{"num_hidden_layers": 9, "hidden_size": 128, "num_attention_heads": 4, "num_key_value_heads": 4, "head_dim": 32, "intermediate_size": 512, "vocab_size": 8192, "hidden_act": "gelu", "norm": "layernorm", "norm_place": "pre", "norm_eps": 1e-05, "positions": "learned+rope", "rope_theta": 10000.0, "rope_fraction": 0.25, "qk_norm": false, "attn_scale": 0.177, "bias": "all", "tie_word_embeddings": false, "parallel_block": true, "init": "trunc", "init_std_qkv": 0.0413, "init_std_o": 0.0, "init_std_up": 0.0413, "init_std_down": 0.0, "optimizer": "adam_atan2", "learning_rate": 0.00161, "beta1": 0.9, "beta2": 0.98, "weight_decay": 0.047, "lr_head": 0.00765, "max_grad_norm": 1.0, "warmup_steps": 309, "schedule": "wsd", "decay_fraction": 0.711, "decay_shape": "linear", "final_lr_fraction": 0.0, "batch_tokens": 16384, "max_seq_len": 768, "doc_mask": true, "train_tokens": 185000000, "max_steps": 11292, "dataset": "wikipedia_en"}
Each number is 500 + 50 x the weight over the matrix's rms, rounded and kept within 0 to 999. Layers, rows and columns count from 0. Numbers have three digits each.

# layer 5 attention query, 128x128, rms 0.113, rows 93-95, columns 0-127
485471530395491550461460489527451555452431536475521565466691595524439442534488421491523536513480515426517484439494529459484542532478552481463480554609636494561625520423541575587509569500482517486413405540539508539551500562509502522547445522529512426558440598556538559428438413426424510506367372519499570477569517548503577533588435538452416419542418425528470614560549372523433561458433
564520465478504504616500537533415519510511448489523553439481568496399406533501469508440467482537428529484463375530575537506431491543542577465544370586439530507560427497517537499520541499532486465511528527559524574528554519482519506532473486454493525523499530517555523424494499454501534515488433589579491512552455503537445487437443515474499471449477518445592519459520460502399583538562
512472448543495415498496550506477484569613381405549505519528448564494496421465424601536437509488446490646483466444461497558470524522577361449553440498524546529489430520439493506534484527520538470466493486528523598530438484434448659519510522356397606505425438528373492466561559533410543516502506629566448479472648509523590551503500474523429520497555507518518479406456503445479472551450
# layer 5 attention key, 128x128, rms 0.118, rows 93-95, columns 0-127
496537476413499603443528432614492558466404406482526569468473594407452439529459556507557524527518546443626511408480467476509539516522535496521416478547627534496620486498478614470450552462535475422501508477499499559482395458528508452534373489506463454523569526509604574514473484429453524553364454481400523527592507521490472561485529523440409475461472546498570565524556451489492600557527
485570474482527533554483483488586467455508475464540594505481420440505377454523470471489394523549497495466604509469520450517502487575454537571420399498500491453478491483441499474523514563523462503505554492492481633523464462500502588543472458494516512485484508499560611518472609510501534462521454541507525542514458471445540441587454568453428464438461481467544504472510511448422528537523
476600493476569515572447501504472435563487522509536437488500424484445500509447437560458393440597586536529526489501598511586450489441523537545457415528483555445457432490606464506571569477576564426481508445508513563461450520518433528490565541469370625510502458468457542407403568531513491503494496611585442553422496503505523516568448504529467422484517466471495506466474463485467522488479
# layer 5 attention value, 128x128, rms 0.119, rows 64-86, columns 0-127
501570513546505520492499492516517568593440465523506451514568484495497513396466543401516513522568453477511635491538348448493473541510525546503544515549520511466533409499491475559544471559527485490527443509567514480462539490510475485526461484552523514471502483510510478504537488352536420455499508473595517480495530518539419474554522486540493514496537513395535567508543527455460470560444
512446411482450478563528566514440510498455458462500502501431527583466518495471502658506595437467507515535494465507570484593514527479498399578529510500458475528543482505470435463528542419440517499469418564445485464494524508501513430468542528511593501502488485500540486498451428418503506492456472497538481523439524530468566539595531469488518500460501567453470495478490493501510484518517
488543529440500468544449492487529551417410529516509506537476518464502499479495495510525525497443414504506521482430500465521501562501518502487479516483458556457447566457561440430466470549520474461498520494500525526573498554508501521518507485513455502475540501510528496478449453476525512498491435500460392520489560557471457496451477520516538523464470483509529548566507529515464539510416
600521451513466544493509450543510571473531514507505506490537481537490499569461401488513528494500428471406480520550578431530487500493482492527562513528528387558550517507498564463490486462562510448538459475481494589499483486551497483492505482553535476480450490505513519515472533524513479453556469451466488436540567517478574462508463543573496517498497449468543445489447552523502541501540
437568452489452495516442467509499483444512492513493431510502451486497508534529469474618481497481552465542592457481484475492509528514452482426524517560454481482558598488459490508456485443453476490532467579469481524526504521523512453569517498558449498488484541541540501472417494464526501561516467539464499561467487619493533537491506476507451533412523579509539471558538514494482474495465
482553524554506537494508440489501544550437551514531484530538458458517504462476477519583571503463559469504515516491504477569477522509494551481547587456485546485508571510433489475514523506524458529512626494504444508434444453498500441465442539541465515484507520523528489457491532500451446518547473569508501516535496419490486506481522520486465509475516532500410410471472603497527484506534
527487528441422503524462496532522480561485508474454545528550590455489512514503552492560523521528604496480493492414525504452488549534506535464430522433480503515499526504483521498444477431561467485470430430535507442581526517505508532484478501454497475566549532487473479493480463441545497521480456449502508524566519613529514520506456513490620544548493385522557484449553496507416405539521
442501505501498515481463452475508526488509551515487513479488464556524467439497592535513575516471473492544651486490485530461501509449496565469478466563545554500508521454509511443447505573458549436533577510595442513500511465470512555447500483554515520544501536537446515470487574547475484535477510479422538517449452448485481566570505495506448436521508417510424483522525468472559463467493
421496483491487553540493529498441520508424520532492506493515426520512495443488473546522529429465471491516448494521437564475512491516513506600457497487508468497478478506554396532473497470478505480586539483509542571494459528556512529482566461461494511566501526506468547445387471455429508513476519498517505458511528506500544432468476465499418550427539578529528462496512492449513455458575
518412419486528534462517516507558594513502478503477510448601530501510508496449496567474510574480481443491434556505475547425450469518490502537560477469409526526465492565520542487504464548438513494555537496459518535565446497541498465523515427433509492409483520510533553439519538520497408543584500489481485449453501426558518551479541533492491535526496496478511448537463500486555554461538
449511552487479514540501420492469488503445527465524441481526539509481498447467535592532483514389520505510500489455485658445531485492520527549521460528480586450448555544503460510522525511408491529496485657527480512519447534525490493533531510453437499421520548481489485489517457492506563529550501498484477559521435447469448472523489477524454451471500462403443498540480619439519512486426
414424567445513469500523539468468509485498520453526506480555565523486499431522478552507499541488491516557500560469497519582505495525491513441506540468523449511435527513508491548529483541508487455580555454485484513474518547487485520554510468426447494472491453485575476497501458503553494516510437497422557610499410451525531452468503512488535589439507462492491530546528434501449437438418
507422478503524474535517544463489451504543505476492493495381443508483505536543477510513512504548520465521540457409514503521555520499529505480535499493490577501434520573456496437537509519365483524457558499460489436482532505556512507403458508498518456432479485472519545540537527454518536508514553572535477523494564487411487516504521497478504526526506474542489529547582505506576502491486
547515395491487510513579542489483393501550446532472575496524574498455492448490460484437554442500438501442384487519544464507529498454529491434446491531533545523449542393477515630439559415571550458510513507515547543538554559459516532438510466520471536563536478514497463496550496471535536572492508553470603550527436564470473535604490491521532571530457449558435490421526545513508470458545
570475542514481482506476518497459570454408554525494511556533507505475514540480467425489477433550510542518510544466543537511456498530489511536526540524500458456594512536439484422500511524555465505530538525560512512455479530463484480461466506444519493499492470500514491493503518513498446451503452500479466484522497480531545525523464527507479450486441571553498542485375464568450569528545
530465579501466577518476470504549533544496477549467555490573506537514480498400425468477533509424478481506496487416483479452437512497536562381557500518525496524460476535467560517540465489501488524530522524567535464539533565524489521540501540456508461439498506498560461514477502445480476541585510437552451471490469543512468545489478508480432446514507474542536489516603520484483471454535
489425462550543483501511613550530585511552584525422559520449561438483508495512451473492556508473496529418424534510555463467457476525527552458513530438541457557434481507488557473509481538526488529544555488439503451471523451489489584461467494563528510485507489473515532453554535595453499538517518427445500526512515436528526520475516473501477399517510510521461526482542467492470519513579
555428556482527523529545429484518500530570513501456485477555541497443526489490417565446467421463489532517526505550439539477457482529490545544558482492501499454519447503540486573547498503551489449537438493489527482530457501498492549564486454498517539495510530490506456475526445484459488498515484386574537587512411526578603489489523497471520445480508497428514515542514489520471488456485
430533553508499519497524451531549603439440500526484440537620573508502491411565509571506503512506570507436475510514474437528503486474499492505560552499538417502434542474424494612562520488469494557506496597525494441458472514445467529528541531505520510447491511496499458521506483499463488549510470452525489529545424467556591435489449530474538490522528542501516477442503563514466489464497
547566574512482502524485494501517523541489526447496514525507535547466528456460574452455456548414553539553402556438507470504470508510532491474470505583555512498500540494516488520494448521544523475510468469482532495430471436494478452519468564474506522472492397481506496496493421504529461482527500587459421558593517527509455480435489468559511535448494469389486457559509504522506498512447
539512518443497525537531524450433466451412536556482460525565562453477492421537535512588564515455477442461484535464553464482520513483480547518492494507496517489503507536468457553511525569436500530497531535447485533466469536509495479534552514447441481504553467517486516477464496455524541548497486503465555513622526419468488436535473517542453508417480593469458526540480567493440520549429
476478445447503408473508567439506568519535506430496459437498438567490520559540475600519584481518511566478473429439467492586554541503473528432589441500521472537502492497542449482463485515456508520481461539462478576537471488523516523579471444499489498463494556466531517530535489485574527420528568509506503607379452490498410457518599502531519533472528444462538449568583598533461541487517
491514543488515494509506529476511484501482496463469454483563552586532492434453513491430487530454483467544524489514466571377456474501512539474505478510549509493533423539450531485519502573462537505486472597535501494463447445445502562490529530459478468489484522505434494517455553527452561540489595414411551532536469479506492439511540502544493483489506465505530553487531513494496433473582
# layer 5 attention output (transposed), 128x128, rms 0.119, rows 64-85, columns 0-127
497454495481495538544505523456507477477525539528433498559446519529531445603474476495476462494476511516473392562461505552495560508452508444512470459466502488525428523571488518487494621461464553486522520464485455512464489503510526500473490485496495498508525531536463478492504551579437520512522480446448559512491445570592554531427442522448488505500492500577462440545509522519519524552515
446520551518478532627570476494521499549513514510444539456536517499471437515504470457482474549492532468471477471499445461466500510533506525436493497534525500397553483484470609579447478492541489496502563499552495449558461532461572538503438537479412503485525478418488572568485500518476531508462555543524503433542510492563471478495478470502518414512546488527457548472538496499478513446507
546477542511475557369550455540494507468543498482529541458490512491491485579505503492521491460557509488458535462544492488508478490533508511530488516459545541498488486498536491517446474498432548483518460486509528475462477454536522494481516480486536525557424476537463476576520487511464483463485475516498486538501495464472506491480531505459475462552489514482493488511507466468442502501585
488469529481543479461500506558465475570469489531501542464489535528460435457531568558526502451473557574531481472525482566470501486476464495525423489486482517451475469515494423491529489466525474586491502513495492416499532508507583467575506497444444514482537555525483511456477512473559522453525483521510469559517458502497538487497509438428537471536462543534483516570525478531512469526467
507457523476520561509526492517538474523570540462614505518478519523451506510457539492428537464511533527468498486467444504541521494504550503538436521475482560496436466486491452552501523538526519477500486467523510483526439403494516534476550514431482550529477446463509531496479465514455515459474499471489480523559539443518496485493535509460503446587488442488536581494457484504487486504544
536478508460529434439484509525535491422555497497530462544467489556472497525498551436450477474512484541496544489543500573468506500528512500508451436517476476498493451481520441521476484477486500439474487469484570529579554421450495492517553500425532478559502571463499512471457514492473468519468489406502477516516551539543537455522500524485496475524486477602501600519505487513456473505451
505518455503532546458552532442514475442513487498506502497460511484446571514454444537465533451441513538485571531537553487483521456561473464498533459517606554482521471457510515515503511524451494470490558518446496513472417526505478499494508481507531502505466490533530520521551508499547510512415461531434467519464440406506532496492531467490412435513503569466483513565487418510586598546529
467481472527518552468531502535513495541535470465506404585475446482509570538510486505502468478488551457534433573535487491485528570524478470530474572445482442538508520435472417553515509499451487551473474441482526512489545503493412509489465479505538532460515523409527469517546490475482516533452482508528508433518507534441457520517522561444509544481508522452664511473458592516492514499447
479491543515538461465548487530553481537559463478493543458439536495493521525445552461498532522588619459459553490469498502497482483465516451532476507507441490494527558431495543536536495516414507522454503538511426454524521483434506473493497539565470528469513469469536427499532528517485511476490477512470527504483525478515494576523490524482526487486456404424466572475471556503481489521477
515596562497551386496478531482460457531466532447473556493419484484508522535558547479494419458564505528477542482494523485534477538457446488532477474520527466493531512494506452474558453478503421532494484493558483505457521481485462502509510537493463535535550510451544485498499508500533593460528491526527478519486503533445528400542428474501529576452488567452543531477523503465430487524452
533558535501524453499508562507545536498547475496521499541479449498510446539469485443447484514580475481536538497502521446522485472494466532543492569404514506533503466481472504490501478527499460487481467476484558448531532477430431516440536453559558522499478481428547503515504528529477480550491503603537494406434546484503480498460497534500563582494505502542560528415535465459446409524494
509566505529555481545463452469460459488524488531538504478444461462538504530462546440479438546472464464449502519516551488457505470481505463566539444463521533527530506451486524410523470544514547501471471589539465500493421500496465475489519508503524495569475497475478444503459506485491518499531534517568475502480563491505497449506528563538482465519515538497521472392480556466554539547592
455563503530454504515493490499514494512450464511531535553506483498506500438526479507470469533485424560510488495554471459539483532546539453507557492492506461482555478463547525554410500517508478486507473485493533511462509485534490595535456549502492521527516538538481484481482487488417470569468515474529516468494461523479435503531535485564512489510547521526460470415521471455425515477466
413487490517583551526438543511483537487468533454576469485473530442429595538509475502561500536479534493603562493476492470436491456552503472529558512492495461499604503510482522421572497559478460474502489505507493424472474499514427488524484543524543464473488512488460586526486481466509458486462533464525494445460516426462386543485483537501464444481531468539550517577557549567522469566516
460526493485457543488496441509520493473521486474440493494489533521475430462538531512481525524535536458479500455522494526454494466491495522450483473522540519545398528502500528471484450471506532518534484502474471489525521467494542448518537491540507500506551545519550524523555469526536530466539504481490417523518512566551556480451463438486512516569488518464479466588498473474508490468488
479561436438553471541514520571485527532467490394526466446423523423500429477506463504452450517545529521450516519514528547513517430458470433611462565507553467511545530486527498481510571512548475482446483522448505508439492472503444446454532528527502516511498524521546551504532499500532537478460430518499521527432454466540511517478516532512504559516510568476567497471496523506498515574456
493552444453497498456442424503421442467468466465452468460517509456501485465521512536506469537530510463552513501519512525502472407491549472527477491583540462452620510474537501496530558445495478496510478492562485506489506520506507469535487484478534503488493522520556440528492531428626483559474433493527510472500464514564512439592452488502509551499502516505540491518447517495549504537462
475536522474519453550427497529458491478436475465516552495465488480504509542438517493473474563537491424508480525505570487469535447363502440474511563521519549553488491495438573443532516485502525499488521551491454488516534553459515449480510500520470480501507464513544524533504533518598489456524526610505440397421537479552477466500485494507489537483496505530548481494490509506576497570457
522472466484526456535506510524466489571534521493553438448453477520475515516470486473497469507529417464589492517451511498460500431465488544507458460486491624472585450489520545423518540482571544433457490509509507499553524482451532379467501461480542518549499538405543481490504495475518533527529540500521504461470517456620518496461503519469494528514484495517498506500494467519521521606507
548532437480528539491502543476468545484533540514521540457514518462503427553432476491519524432451490507441565449544481516496524486557444548500531491431477494499473472599466490451521539399485501511549493546461492504513505533521495537467566478501455414550483527548510516507485538505446501509517513423499541525468514517549533459521471570463498419494519495558494532526523477457498461450544
441496536549513483491515445441518527475544531551512493493446479540484481556463503467486441524527483591502516485490456543547510453509497525539483447458544539500504529465518529475478500490500492486502469496544525398519486403484495466468507483525550519497490516419490454566490526485490482535519501524499459479482455502521517525497473549431560553632523451543487525487527456466474441456559
566553537547521461602455495542456476502487485515532560501514505500513503438488540440510423501470483507522515547550502460487468549536563513552506542450434532491494426521505505540496501479596486503572486439520477481446421532515553504481462472489465522529498429525468558454437563536439441523489430518510460494561568575422580444528423459509544465472517557511406496474477452489586493492511